config.toml
intermediate_size = 1024
rope_theta = 1020.0
schedule = "wsd"
final_lr_fraction = 0.0
Each number is 128 + 32 x the weight over the matrix's rms, rounded and kept within 0 to 255. Layers, rows and columns count from 0. Numbers have three digits each.

# layer 3 attention output (transposed), 256x256, rms 0.0991, rows 148-191, columns 64-127
174137138094087065168186040069109100065169124168164082131075138123085120165117100136157184177149154179140122154137147169081097105155120095128155118077164146125138142176171110127152106171152110
114200084193121120158088183141146118154150146160142111119154088080079190110129165127136180153100104156098117090128086126133106178154191147122137168110071122203097100126122127160180143105155134
154143205125135086146094139086107118116162151136176116098125125132137140103097115133129128149095119184045132130087118151131162157130195133087165065158142179125142060110152097167169098154164080
117181086150192162096088175240104130140160162139147140150170117126171133131146160150185176144122146131130144142130106107167140159114098173090084129151082117139117124096071092122110118133091109
152122083118099165128113144089185078098151117074072159130125199158115125105121096135141120096097185149164142085154122129117149111096086131173131111133085191090136126123143119064154097150155185
112118117139158176114154135198036180126065127137158128128081085080202160142182169092153098112113090092155075152157120146141144164158078137104090129125184109087121138161089094136048142105105092
060160083204131197057120204149073169127143143119146113108125149065154148083159126160112070075121131168117132079105105120164155124152094131112146132168130162137122089123144116157084109139128107
115185146107105127144158106126190093118120100168090088114103136136158091105113097110089122142127115139085145120155109096139112120136182143136147149127114175160169042086183146206124070168106164
168095141129093141151079178051165104095096132091145173074101188149104157083109091149180088084102151201123133073112123138039169108062128147150105060113135164090156132092143109132173082180188131
115077141109124166119099156130154118152114121117111187124141167167130141122099118112136068105075158131128140143160126143131168091074109130148093098177117158089148142099124136102137108120165154
136070132081148157193102071135169135132072095120069189162103057167135101116137163067140104151129096090178138138154130047183176164101128169104099090133140117112094159126079105101075108129113149
142145121112161127147098164151115136133059148158146137112108079115148142118120123107180193153135081105132094123124131171088138165133138142137102140074120086134126150163078105140128144151107128
120113125171135119149103118139114139106110177068112172113178139076071121139102134122127145137144112087096139118104139123166117121070142122095137117152088134147167071191085158171151116147161121
128125133144144125155134181143156151149130207098121145140142156045147124150117171104164168110179103134117149133099126171146074085127131121176150193141130068157121131133119160098128178145168169
092157124155129111116126225104137121129101134121128086139138150082143152094136164157121126111135108198134150075110142121142068096114107134157140155123158093175120145140075185124145156143115157
172099086118104144149139214071155170109099125110151146143123181066088101113094095129158124100108093200185157142137121143125078070110142142154075173133130078124100152217092167141145159166217093
092130105127154154110152169120135148114142120110136118125058133114143103124144147128178101080092146191158146103144112145146127094175086135133126165101126151114113133094159127102139124095099139
149195144130129117103120131059115124068091132118090157139130119146108078106112081127089112130120119122104150138127181074143143169052150129107092152150168132169152100113036150182110103127133102
210166163139120107074130144167164124172123124139099139146130144172092139104123125129139157081130138124130074134149121209078148133145127154152134119081099130103096179092132091124098153116104123
125186144093140128081145189097123143147142103119142090132088152134189123126139164142117091087112146154117136116126128127146101128140117118131106180114163127136125166054128137089128123135096130
108157152118121145079112080210121100156164063119165145153163124158093162126155107117133108123138138121145087154149119134119192154118094100119099070121113217094109084230168131055131138170113105
153088121099127128202130167078105181096151207075124144122130181082148128109127150068147134060179077096172146121122154174154065112060142132112131209182091073143128164109111169135084136138198149
138123153109147058164124130117084129118096135125129124129121125157170137048127146133073099106151107091112147142138148110167126135039153093107134118152111100157155121083069163175125147137127137
146072101156131134165128132178138161080159127090101165136104079128098141126131114121144169153154128109131112109145111125117176174135131150076157088157137128123144109149131116158116107117132100
109165098126151112141103101094118094176138127170131166117152149123035107094124088097133135118148114147120117179144124120124145162143144126089102084120087154126084136152117170106132125128136115
134119137142108135150157124162129150140152140127135117151164145075134114152146143109131140076170144143134135145119110139148133138161090101141164122167129151142120096121197131072131155157093141
098141145136136135153154153098153137131151145120164088131103150127167102093127138150147135154119099179129154090111152139124085080113107119176122175104159080122115163156116162150169134134160134
091135123143112105142117116102114116127129136138184104135121122135152138050143130133168082143123133153161142050153149094150090084125075109134126130106105108107110125208135155097148128106193141
115100106071110128164144125152108155100133092086187090144091110131167123156138124113122080110155115102203150127160117121169129128133159118128099150188127165140167086136149130129123141176152127
136133132146081141142153172099174115103144083108124117149079174119142128126117152151137094081103116215207156093148104110120071080133087160175132142069152133066067144127158169117128172175151131
151098135108141143132138070154132135155108157134104194130166096145126136121135109106144157148128146102109108134121112147105200161143125151135134105118092128100135128133154051162096137094119159
095195162137149064126132121088127082154019169207062121110164158117129147136115131174113158136140107163075162133072147162152086113126154108167117161082143098172140184123075151155154134137141194
148120124178096150134103101136110110148191164112088142119110134122097082135143099105121182125140170139107114110114112142112175136155131120101189133107087147135130120107118130161126108066122113
169087116115113153143118098154129140121158115132097155111112117150095099179126099103117147134133121125136105185133109138104181156153169148101135104132118147124117109092162113151085117127108103
139149158102123096100121138138119140146118149112117126140089104151136121095184108092082130134171105081092119186100137161072199151076192100124125106164167138187187135143098111137148155136110115
162079106198133144120105188116116152113158151074073096109111118107092124139127125150126154125140121128092167127149138132084170138136160170089149130149131119159143147127073116142108093063103083
118063139120120173139125093170099141137171150121123112133188143100129120150171101089096130121173137093109111161134091138154169191165151092067165114215114135145134075154211137096091102107107146
142109120096160104151104134117120117090143092169100115137091091206108119065100104092116133125106139128137107134125144109095137149081164141125143081088162112123116158106041136184143087146140067
104148107162107126104090071106072124133178117132134125123121082110072131106195113087142130118145139121109115139094127121108166133124089132105175102156131120154103111199174125122116102115145136
099147138095145115137161142105149133145110131123192111157101138131201133065143125140130098139135117143139152073117164100157089117133116102158103155110159089120128177142114144112180120129138130
156081123191070140147101073153127155113177122106124179125125143107083135166112110107122125121136127092182137118131109157110161148100137154106157080152081164105119080185143142151142163159160087
169107132129174161111128205138128137179157176074115132128181167072157084130089129104141133145126137155020136156133109126146128101148167098160120208185134073152139148111097083125108124045111132
149103129171109144096084147130135142129192156116109166116115134116087073143132073098140144148130162177118113124138106153085201166138127123088159120114112164136117080143136128107116125110134101
117171135145102127121152141097129110132164121116162113154117147159168154084117159161126115110115128093140145092120156140127084086097118114169111158122134080113127184137108125125176135126151105
# layer 3 attention value, 256x256, rms 0.0952, rows 149-191, columns 64-127
156146187187135129112126167100119125123145110153143167220115153076142193119134089133104135121112154140111219061108100114189114173116126148077096130107122152130177127135151132202139118004087138
095129206119180074082133140200111156109081107159118077124093140124151087102092065147082122097112127121114168129142127111104135144146216167061128170087114109131130094106134150148116095149094126
157121161120137156078096184161113129132134106122133111120116116129139197119125183145124121077095109125154144077109126153136119169140127134147105112080102173140140128113096110148167135059101154
170143067113103121162122102114155090105159119162079175123143183159110138117138180099135139114128153133159114134114126169091140070088106047152095105160155125066132110159129145144148164143131129
101111159190145194089124154148097152154077122058143104126068079104179136105120126137165113125104074124119107075118128159169186178140038171159140128123134140158143153079098098130069102148146146
108155168160168123038141211145101118156063159060128113136144139070196172070086101159123037046119121115146106084118115184149186180077067126152098112177135131137151111135152178166114125124122122
102180192116102093128132116173223155165127161160124205206065128071136122148087100123118124109049100128072089151125124151119150094101117102143100169108120187117144168201166172182205126123111127
118138070136173105133104075104146115103168125195123154098137179117129145098121118116161132106115164133130163189115108147094181130071156094117080160169145145102115080135124127143143131147082104
131134086134162139107134109087179078089166143129147119100125158152121119106122176129137131120115159145179129106130119129122097093068141061139132131130121126099107100157118157116142151128116105
145086114169107165233103053128162109103132143119141055123116082141090133140212179078169224103083098120121140109091135135105065142167094041172149116171173152130119145095106103126112099069129146
157123146172126176123107169132135107191145140154121172096115114131153139103109117118136162158105106130083122111125114146137131179112125162138119137081107137161127136101098094148128094090106157
080133085044141162118112130192164156144156071149076068130101110183137110130144094151125188121117158113128086148133110120171130218144080157081159158146131137096086085092155091100088092112081163
173151122111139154088134095179086147145120104092138138124140131195085123160165128128042130165125167132134089166188136157123157135144118110108130109139107139129135107092098121147139124073126135
139161129208141149104118080186103120149143133121138186109139168143139167150101094112098122174149085145073127180104117153153150171196183077078046146176108185175182149082115100181131126116152112
121154102155140159144107017189135085148159127119090142084116141176128174163126167127104131140196126143109108142126155142140192132194090079120109128155132157182128124098123128159100117046121134
120166116122133135089125094152105150169139122105129158108100155133133133148158161167089087124114114149096153165197158142115180088064167131138125151128138133125157169143105147159127141156172104
060137085128140159144108097145176139096148162148110122072107118100158129127062096112190104132117112120102064140037087133165098171197119177059087114051138142104137120148126082142149138136095109
160126167079109137169122158115128097081161136150128148149137118121149122123169096147163106085146176131134157100138112135116085113093116147143189123072106172104073081185134152126189115125131109
125120155162116146112110123155090124131145172119166196114138157120116117110126108145131067183100096141113087165099112153144148110122169089124079115103129163155175166126115123202200163152155093
117077179150134106150117192092135131121126105108130091115100092111134062127085138171126133094169118129186208090105129096167047131130119144130166155222093096122081122129177126150129126100130113
119128098147116157096105013185126155153120100103092118127110090209094174143202171118088151168095125140110078161172130147125159115167082030108153035100159169120135160080080104069141146107110103
105143126171120152128104091157140146120152155121142112124119152144116154139114121084167149161116063128087095157074099106134096112213127112116055095111142172130177149092096067115153142143131101
126142113052141130141138171127113154120074111154061078126116137125139120122187128154148171071120155122096163119171128138099112155080132155115203178123116114066079105131138116087044137141142143
133124116127116123157115142165203075120140099108143105117125085087143156124119118127175162097178152113104182080129122122153064159102117155119141117155110144144054101188135138122136115164115124
137129136096142124142173133140069147115066102084105103137090107183128086163210111158128131145153108114168190165146159121116132152100149152131212146214102143123109137129132123125105129090139145
130119150167112154106122066201121103155144134113160161112187152162122147153119160091067102132120118130092090192131149118129142098135179110104023148145128171174168171077115105139167110162138066
121143115213106153108110076162119157144161120120143132124172159108112166147060149093038065120109131132107075186130130114101124104152164110123018151144123153168207123077100095140136111143128103
082129093181165134139110063112112173171111129089120091142092111117107145144119162139090186160102096139126105129121153115119106085152062095132113109126150104136189147099147130136134176085142129
140129108191091140106138018152122094108151143103137207113133139155118196207135181130085127159125093162123148154159174147140167084122142069114092087148093188184170180068102091152092103130138085
125134114088145105140158194107125127104100094117103084108130080121117082099129129133166122078089159116154130081175130115093123124091060186143193120080140101071097082200154150073093124140128151
148142112121128143135119084144160102130175124087159200146135112142124148127089089090134201155146094146105120180090136081164175139167170113078065101083142146176150138130122099183186133108104107
137129119035102112130161206107138139086084125146087095147144119121147105110167137151139126106102189120146143105163125110116125127054088184122181124117151128077082097202152122038122093199137147
157103111054138109158150146066154108109104134144109109123088088100133112107184149144183184087131174121177185080148141122120114133071093153144219120121143097106069137166164137083118127135114152
149149127154161118121127164141114131082127132146090056138098139128140092143095096107189107160166134119149140142111114105146063155180108127147189130119145127067084079169155113149133123097090144
141151123052123107090139149150129145156098132182091101116095157121162126134214093174160128093193196111132149127132123147122134176097151168109154148128122098089099086170148126074102165142111147
136097182047180089148145156137093133129067124116113071157104097118129088117200149159150119097138135105137188084120128104134088116092136137156218112198122104087082087137145134108099133130113149
137119110177072147114104132112177129147169149206125148106145129150151164107077128078130186132128093128106102150097110127122080128187104095125044086093152150118144141088112099074150118169109094
117117132131112137166136162163147146103105107172107036114151137114150119123125099149123120075145174103144118155155130149119048164129127182107152153107127184075094063151151108103114118140094141
109137126197120143091107106158117114128131142123150128115175171139111152138073150079073091173095096148097073180128131134135137090157162095131058139126136139152175143092100096176139134125123087
140120101067114130138135124127134119107112085151097061135125078179135127147181145147141173106127191116136160117156147140125110172105096142141195108143125154076074106094143117102064113138122131
126152150044171124107120181180108176171129145132130116128096132128136057092180098139147027097187144117168131115121099138119147120127108135123113180141110077149184099189125161141144146138138169
187116128032136132100149171124135138107104108159083090093120122123146095136144135133160088079141217119136165144172136142093108144071157172120154172143101114068090141170113129107128108139121150
104098143192094141113080109175100113127174147128183144135195175177122144140107146121063065159119104137106071167137129140148147118172125093131075111108132170157147142079117114151184142155122077
# layer 3 attention query, 256x256, rms 0.111, rows 160-223, columns 64-127
144147091125137082116115137116137169086160105124116143116128199157176146136116100134152130109116179115113176113156136058195113120150139098130104106087115140112127135108171114116098148106138077
167138188170116103147122145198128122123100104093119150145148109123153184165080137153155091134133070111147126193145113103095139113141118138140122159142151109066141129138153139163104199087162057
107166083138130077079102062109161128134161109159146153089142127089126119173137104123091143185152162116173141210098101105155112153169112112132165112134127169101120130112167116162072126118138116
070223124123088126126126111110131093101097103110118079082079094137071072111148149138141134116231089187133193092100123120111073114120129112157128141128140127160115145166073147137061070155117178
183117128118158150159136126193129150127156146126108136201123133148227139127171144101092164113088144099095114166174092172206156120178131138078088147180065124096149089102158076100126140110115096
175084132101117155114111147170121114111169137112210138131174121070178145170162154149075120153097173087184117216170139130156105099190110108077121097159092159116136153108183116113070153060121059
159075188117150131138092088151108108140194108123156170179113090167254147115145125155076150128061159054145132151209070168158182152119149121084164188113079135076141097117170078169159137120070066
207136118083124173141102109165175166117165147177234156183199173081160156187074111095103091133092111098106075175138085127146116138192152064106054093121119117087125107071202131146087169121142075
058120179183131126175119093158145152125139072174153151157084109116157152148073067162073120141093116095140136063127132162136143147098127100152179128071098140111121102089130104192134158144134103
186136166081131126220106072155135154122183101115156149210126168107185117127122136136072105163069163043099139160149047172141151121161132101112126115093089105076132108099190096165127172105088063
069212149091107131099165133120105132146122131159207183105146144131099141065083080101159136117135117223122137165131206111064108096096087133180139136128135137180183108132079226148109096145191159
130085178162092138082129085162136117148098111159140161098134099140153080136084116110124166121082089146116117138118168150117173087124104070159159154169146105169163149180120159185140121099159159
121105054105096137113156185116114080136153179081132147103109143112092128115124108112142133147146093159114153091098132091173096131161114093114140099106161159147104160106158135121125092157149144
112106112114149133140088132132117132183094066095104134110110127100118131145086148077143094087120122120102119177106083144145149070190139165132116097124126155106114072140157131199179171121165119
176106124071091131088143149083090153087113141128170149140111075078159126125084155128141114125132141147157138138108158137145123094034152143154100114146140098128152127061158148151131143135112116
110120175131175174161135119091112139091096099116140072121097146151137151122153146144123127127152091137112116074104129155159124106108068139061092075107143164167159177165120149105136134142155156
163173121146123152122159162079166191108124199121116113115074136048154088195115122144068119154151132064160106080107108117134098120116110136131050110140112068106035173126176090136187114076111143
129090109159174132131104092150150167148129077130125177152159134132130123157141121100085127101118083128147117131102117114130162181153161096130166168154082122137101144121125113121147124158138125
101115141142149072155082115132087137171099111152055135055075088203113173133153169104089128086113135147086104136103127145090150136110095173090115148101119129127097111184094152143146114166070148
187100139140135129172116114120126100125131126133088103147161166134126134104135139094147112058089092141120114120103125166134198156146094104145166169096090144142159091065116145131093114123114133
129122137126129164153171088151144143135154123175091118126121138202128152097075070182169139092114132165150147103090152098063125202157159125192111182094131138136086144137144129154162115163144130
111121137091159101124091157054110171112100084111144094129120041080119147137121110095125066127119131120142152119153124152154089114084143130150104091149071100133109129114149111131176128088121113
151127147085130098184114211080053109117098139118103071103081153130129148117157122170163146118206122125149215098087144178141065081129101177090108104129113142111152140158158160117122131160137139
126169072149149122076117120052124097097156167135123102107149136164109117166157119132160154145183132133156142099125090074151108219117170126116139076097117142131055145137124096056091115144090149
137148097125104095164112103128158117094128128112159103130165138126156123132130083063107146106113151121132155136163136115119162161111118103167129114144121105122147131096135122138096143088146115
146095093132148139143159076151132139196129165129151166129098202138146079135106092104114125102137105161132067148099137144144192151179149061147144160039161214166142120127171126140144132182176124
150149133154145136101172128163093177106119110211101128085110131131146155095138127143139094119134112098085133120134162152117074090125144127120083159171138083134133127123113146122158084137151113
144137111114161144124139099160110170138115132112107140164125109110123119128147152122069127154114115105131087140115092118132155110140151117087095078143110131168127106097115122107174108082134138
151145094039087155150159108103103089095171175142103171101180158125101145111139134103141132105157204156124074151090133116195135102142108149106098091088182190131111134168160164116125092148101178
188020116133153157154171125154127153112091126117168128139154161150149105129088106090138060096045104145113089103163123112182156122167149046100075098166114107139165083098155106131127120124161126
194130172128124157156144111168169072145132132182081130148172162102122103058122156155160153109067147117125089137101134130119123088165131148144178168140143118121177108166100173156177155103128131
117119175208165167161120116143119103111133168146024129108130157186141161141123160223121167163097095080159176098135138139107133096117120187125151150120108090101105123177070120187112136092095094
050125120103184163118173112173137123114162145115089154142074130166131134142161158115140162133157068142100151143151154070178101125167135152112129151119155170087132168154125146122144119083095145
131114115166093153098130156111129146145098152121126150122121118138172136120162096107113125122103129109150092115145134216167170088158124122167154066199151144111156063108133130122161137165136158
105104163099173127126123102096121188088079088155152155092041111159146156093127074100161133144167119144143147136126136089068094118121116146129114090124140112128131122139110125094176138138167160
149157121091097123083108121153120118130132108134167116181137127175115144106135162161153097117169114149127142063168143117108150159097092125138192143120113164136161158065080102116058128159102089
124104120115119203195174085134101174119065094139166120058064115127131138106113076073160111111151121149188184130115153099126111120160128119124033095150118101166193133136112113122129090074175167
133163103117124061141083163095097112128082165143124164142124155159101130055139148116176101089141129168121143060070131131138138111093149168154154119104090142149075113099131148079147107155143166
089090138170137083206155141204106116135157128158084104152159060128148145122168153117143177131124114109023072167145081097127132116202115117107120163139134095072087084154165159147128154120099076
086154097106101124092175133131145172151074135165125146049163129166039133103103133086161169117194174222203183136085203109105158113142134175120073126127164093187202147208092194159147095153179156
173098174139178096082101128111153139098203130092071124209050186155191157112150121138129114134123109032137118105178081251125164119073113158131155100094122145055080123101149117113118242177072106
136082144132141119118177115178110076162206105136172161152136177127141072108088106118074127115087187126117035130098071170164074146154087078175128134160120154115135085130179117165147143099117078
164130109152178091100082086098168221027136081088112111195075082113237194158146128154102085140109119000107102137135051140147164147115151127143128101111090122071092105041153105110128209122066085
129094117086155122143114122168133099160127116104124114142105122141107131138117149169147197140108133117083113134144080134142112142157113198063136129128147156085102103126133113151182157147117113
108159131082112123115128112153104096160128145159122106103129166144013111093066105170134132099172131186145145134122124083124122158120110194088058089088136066139182156149097109134146126154155120
097222112134119118126104128047118088084162134128128185102159123107122109069137147128154117105135090149164183100157182084110115127115164107128142116145143152138175129107052135145134084129148130
126084120138116156134118153164101157178089098161135084172066151111157086167094109109105106153112117113115117135068083107135086151188127110155139136130089138141105136103147142089142133113137119
122156146150083126164100176124109075110164136121125145085163117144102101155134112165172152129106103164153167104163165133069127131153106144092119105142153156137139190165074118178126110137127118
148130161043097120142143106123070089107157191125133134102104135123129126064164121165159117102135142134128113128156146098119147126125119130063115076120191093087114155127101132120133107172117121
110161162128216148104110137071144086156123131184102141132071144067109134150115126102132116085177115128110113149102115103123112102131178127157101159062101100170123136157121115122153130121122142
135114136142133119166141087066095097159160127122125180094155129117134105118132180184140143112113084137170098143105149055121102112149136136107076091109160103115158141084122063167117129122145136
178071121096154115052119063144077143132123197127079091110116131181104112090125149120148172132176125090112135149136119133134198140092112127108167104102164080077090150123130137115194123165142137
161133118130144120126150114132196077130150085143190085041111097114132109181191117169156168112144120127104110129134132153128101104114059121111123132148165128163103082191191152169136134172132135
140070110135113122108155131133096149152092105134189121155077165047167108135130130130113073124120132121112067150101101130172139104140094049193140191134120117131118083120191140115141134151135120
148104120165114146131161082130164121125122115169163156109152110088118135172138099165105134135113125118109105137160166170143168116129066083120162162156138110161125128158145142122117107143148126
081146125130070087122077159152124083115168162103120202150195153123145120094115102110102089167121207142171157134142142118154119145130165121140171126152110102150118136111151115165078114090108117
071131159133176076103138177068175103161155139119083132145069143139107131121085099136116121068143111116141130109123107109108116099080157176148122091052127147123119052159140143159160194122118123
081093181149133111066105168149175183136171117124112122147105096166142137142099093117064145160121164101155149113109136162114102122081121177164129098114123135131103091116145130122142170122147084
122140176121144124122153164134123115116088096101133135162122094119178149117082144123068036092138134124173094116090147098172119102142148109133099150106123202129112077103158175108083130139116134
157149131145235172081147099127124124140141148139123134068149124115097163173120088136061101116157135130178104110081128200139154142118133163116118099096143118145100117198157127167155159168089169
129086192088079128143152124173146164093119066105177112159099138134182095126109104091069050161102146084199102119108137119137075118152091079128155154152115147116109088090173164120109115113121115
150125093100179118097125136115102167136082154145121095170105147103121138156086142062149139145154163110112128133066074134125156143127159115179135180125090149131128101122134145100168137143081168
145139139140139118144153127122145073131152164140105098079141144176072148134122094142180165106136110140127116130168154181135152113085119117094117095096165133113117115189118154196154144177143120
148120150126104111126173105095189094121169140122128128080126114110105120138150080166135114124109133113118122139181158138140156090085095110093136125128150109136129111156141142174131112143147112
# layer 3 attention key, 256x256, rms 0.11, rows 160-222, columns 64-127
146107086174151155140137056167138133186123157176154117139186158129089145164122160025095131071130085128113149143134094136160151136129120128117092144179134120150172177094090113148077112112097120
140138156104170113108140132085195137093134116109124157172106129112182119041144083129102166107106160088129141121185090124141129118144125083146201121120098126101094116228180119132172114138108179
158111167155153138157074097145129167193167106114153157142140149144185124124064161104110170148037038076128165133116123138125122038161137107117148209134108126122149132205153149171169119111156147
114119148133113122075120139110136113085114148142138129098142131148097143115135125120128082110169101184094160155111181168109125111112075098119115117136155132156162133050143128154151080079129069
137128146123150148169128103178150171151158159112145122162099087111152137094120130124098159128109063068128128138118141095121104068116123101105201175172095137129109143195153144149168105116143175
141187143110127134179133139127151164201152105137104096130110128124185140089108097147110142066103079056127128137136158104104080121121125166104152163128121130132130109161127141118168116121137135
143166173113158156218116148140154158148154094143147081157139125117175128088095144123114127149045069045152154131110114127117099089145144126111204181156100113136107119138152111161156134126141169
154144140077137138148144110109123152149123101123130139145109095132144082132089155119138140121081135111164161120111174133135116119073124152145177171171129097129118144151161116142148113134134130
162131080182138118089105105188131114100133148118150128180144096133111160125101172120149079156104114119104103148134120095109141149141101115111088143117060135111161151120125085150110095182137108
162144146110141134169114134132160135144135099110133102147114132102167122085116164121100165134100091025161151137093133142094110123082119156125145215164114065126105100135134132163159133092127155
063148140110114095083186139113058117109104112140088153087142133150097119127141106119141116086131158200129118095153154106160148134105115123158132087068177137177123144122102158092097091143127143
074115161098164118140117085137106075143129160120121132089154147141107105152108118129096141146144133144122155141137150116162140160144137090113174141123144118128123084114126091119130063118138152
140121119220088073056157149141108062109136156141124125107095122144110127119175134123144109093181120136095063144137130119120139172139098118092081112165127142114112170136102102102125135143121075
120054107178100150076102116152135062121162186104099128128130114145201143155106159137105115164186105119165109128130133124187146111169158106121116131135109174069190127135131141092156149148152085
130170098093135160105154119138097128112118031148154132129155153109155059133107150037090107114060152172123131109110104107078103184136107102127159151129113151171144115130115029174089098043144117
137091160129149141160124237151123119168115156078115052079109119099125161100160027177131158124118121123142139122167189108087061125183143174115154116127051121110158148079113135087141110118106110
185088127117106178131107116144124147145088141099166102111132148118127090133131174144162188162145089116175156110060101155115112099109084190096171166178081116116083140143116156118108119086140155
157102168148145122150086121130141173100123219137144113120144101128138095152144141116127229126104121086130156095110141111125131123079151179112188200173103047103115138168130146093176149159197203
101121192115093143219132140092132132161155127165102089047116137084183159127127144106104145102129084112146173164187162149180096069129126185190108170143105117122136127112152171139136078121114131
093137155064131135177150114145196153120169158146137121145169166104173120130085119092108147139076129112125126121101132171180117099169144144130126166161118107120162155148148130147171124134121165
139186085164192082115120085123109228139176160136142131163138143106101185131172118064111131121123103142031116130159114172172151107166163089081112115067139137116144118181108176116146106219061162
158132157126123205141114110114095149127114130107154118141147130118162112163140164116105122145098071144139144144052151129109084094092098168127205196167076133134127153122147127121115096055133146
137138185133093160110183147079152131147196152106117101091113126112127094117128074098096142126136104158125131103200186108116111134158111165123126076072099176159138134126110163122082097096131134
145096054211142106118141184104157196108121142116164115175138121125153187155122178163161088114093083091053114027128138155131118102149126157128071109161131122135123147145137109151139182175175125
144174152062158155149085058110169170109125102134151142151150182083122110068105160109103155142091103127170185157094125194126113079115104116139132176106109094132138122096170159156138128097109154
113126131129135104054087099203151109126114193142089138128152106138142117218163099135190124122169180158091096148077106138133134111178124121067046125098130114113173140144116098119146182201117123
153113155136173121157112113136103176121097102110151111130135153152095145133107092141117128129126148157149123102113066127131122159161143129132150102120170147128108098133132076134076111138098158
107049161137114172127080127192170134182198142160110115146112090148174165120098115183147166122183068058218145101076150170106096102086127169125129168201140098078106124160161142110185146093121140
109134102127055071141145120143104141149131114126100102102117139180173113104140112098130133064132105124074101147118185106138100131200136101110044074092186151133185102126160136146127170119139056
162133041092169149110100126225157134149120096174160116142131131125148190155138098161188118167124159111074094129116121164174109147185119128134138140086105159089136137094115062120105132154109095
069154111121124139170154142108073131157133123140077166174137170162093093166117140134103066156077198183089097150129062120211208152167168075098131062102216146121136101117092120108109164160116117
109191175165120164143145078106173153146092142174118124137160168096132134043099118143113143138077112117150132102108154122157172134134157122146199123119133093155150142202130176178135148149165163
180100050118172146115061119102121167168126072094137130115123124147133122108096135149147131159127088083157081155157098140088125174092112079160128124097132163084103110118141099126119135139122125
131126134180127134174111122107124165221136151137107069112122117107081107135097150121145174134087063055100082131150101123172148183154098135157132180120137097082140162127207084138145161112113157
119155080091122180121114128137156181101148110110131111184139188125152119113115171160084151088124134094076111173139153169103110066129113118161096153215164212106150129151106130133003122127118097
110109123164143143188174109130174182129150168152126123118009178109088029130140110110108091079149061132143154107107136116144128185143173120124112075067165103121102062130139158149128136142128162
153108065099103187158161129159110105129116195180159151098049120138139095115146144072033102137113093116108062177149144138126137117126176132170099133146170155107126115145116109180142117163088078
139148109151188165154127100124151140138149124096120055086142133123193074092137067082158114136145076128174148177094145130139127152129167107152118123129137116149127126134117108132174119092162171
140134156100128136166142129150110065139115108139182099152079129119083183166102146073104109132121131114087125119152133103126104138154139146105134173108137141101063128122131108071150121152084140
116153081124128183134167120186147134135197189122119131128140176135157071065187048100093148156138142130123133197087199122148171158128168079161133091127158140156166133150079186150143095096141176
129144129160131125116122189072124187126092086123167077137136119103124164195142224193166095114099102134120162082144076117124107113104082175106093106060053109150120113115147107095076160118115112
139149124117151124136145137135093093136084046095135096134129164142062120131089167119101086110096064096118105106134092173088128128092108141109106119094168099100129129114114109042107149115108121
123125134110147090133104173058108183038080044123166073202142109095117186245105213188161064147091139109116148085127096109090092128090125199085057133091061149106096119110172073104095158119096086
126150179133159128125188100156120172150122119127118111123151176141130140144134114171147136099110078186175153166146212120165129100168123140117080091106138110134142130153101174124110150126146158
098115140152088130072188129155079143165088223103095169057178140136137150003157086134108198128136144211128115158175165129149206153164121125132115093145202090152187146138096213168084138131147133
146117117107116123157096129122133083092169183133112140091107093181121158091167122079140175145153151090086151155123101126167133158095189125137163114123071143118101133133123115105163118154113103
057115219112178116076171137105131150128061117125117166181098200072061101164118080120154079100134095166158083139115128133087128156147078130119110080094131154102158145115099105148147157144127149
102139126131090120168114131142142093126159182121101171107104105131147117088196085056075145148129156093080109157148133136173128123127152116114142102102123158118149107126103125134177116135123100
160143111161115126078111121156120117140153129091168170075112124173169155037139125128141123107152115160224172127115091106151117130157113055164137110146104122178133110131081197117067116125124156
100076134096140110118112166115086122186147143128138073144116180087161148147082109128149167138167169116090085141144112105102165155114164162152212123098132149100121148129132103130207151151129110
194118140147122101173160136146177162178149150143108125135071103194173154161150113108078205101161094120122148120109119126118102129137149103136074083105172108123100120130124129173142169171160124
150057172152113150038115158115066122114119181069153177051151135118153093027193113180170085123133096155223212132165104055173089090216130113113169151116128055119169128133143218124081138091123168
163169108151130161160154081162148105124176102105096087095123154135149112128121136160105151094146114075154093119165149173144064108158049122143091126082151159128117152165162095113239125098123165
150144130163135173137149092124087131132102094164148079134122180090118073174077126187157131116157095124187119086132142143104069112113052096144117145118162093143114139140165096103165161120125169
141083082113099156137064145114150086105137126138126143124076095121137077122103140089116148151137129042105059150133074157148122119136128115101168186174136146057136123121183063114120117118102085
099145135112152088219137090135123099138155111145109162131109172149136094194109125103089108104099179155114135085125154149105110096067148098142074130145175155155061111096142140101124132136136130
113161168135148083138159117131114146151092112123136108134161175109120187123108164180123147096112106165099119107152120137064151152116135189145121080093140107148106133124128154145167148125143161
078189150149179131131153130095150148133110099108133087153156149090104118170130163151108076105136102178148123085098141139069136122117123179136069102117148128162128117136113141130107123102157146
173179159137154130130159077146096166089103083131141077157186135134096174127088152145147061140170090145083147125067103120121106173123128137161135102181112144136098129168125110143164135137092130
159080127131147125145144159143100173167068125113141101117172146143118151126107125173122122131144122112100119110129119161108190042116109186117132154129158103152108135129139146120146166079098149
116176173126170150147144094131137126091099066140154111166151208108098087136102136136115020097124098172196109140088112146080071134134088101130099108117129153154139110135106127129116123085102131
066125163138119141084127152104033176090068141168132079102233178118103142114110094178155116128126171131125198158154186066176123079124104179145186135150082045118150180135110141144141178097130144
140100075127087096060089123136112113124139150098117121094118068126112170064180138138107159160103117079117127137115078151137165130150144115133163160124128128112125141123141117127114111136128108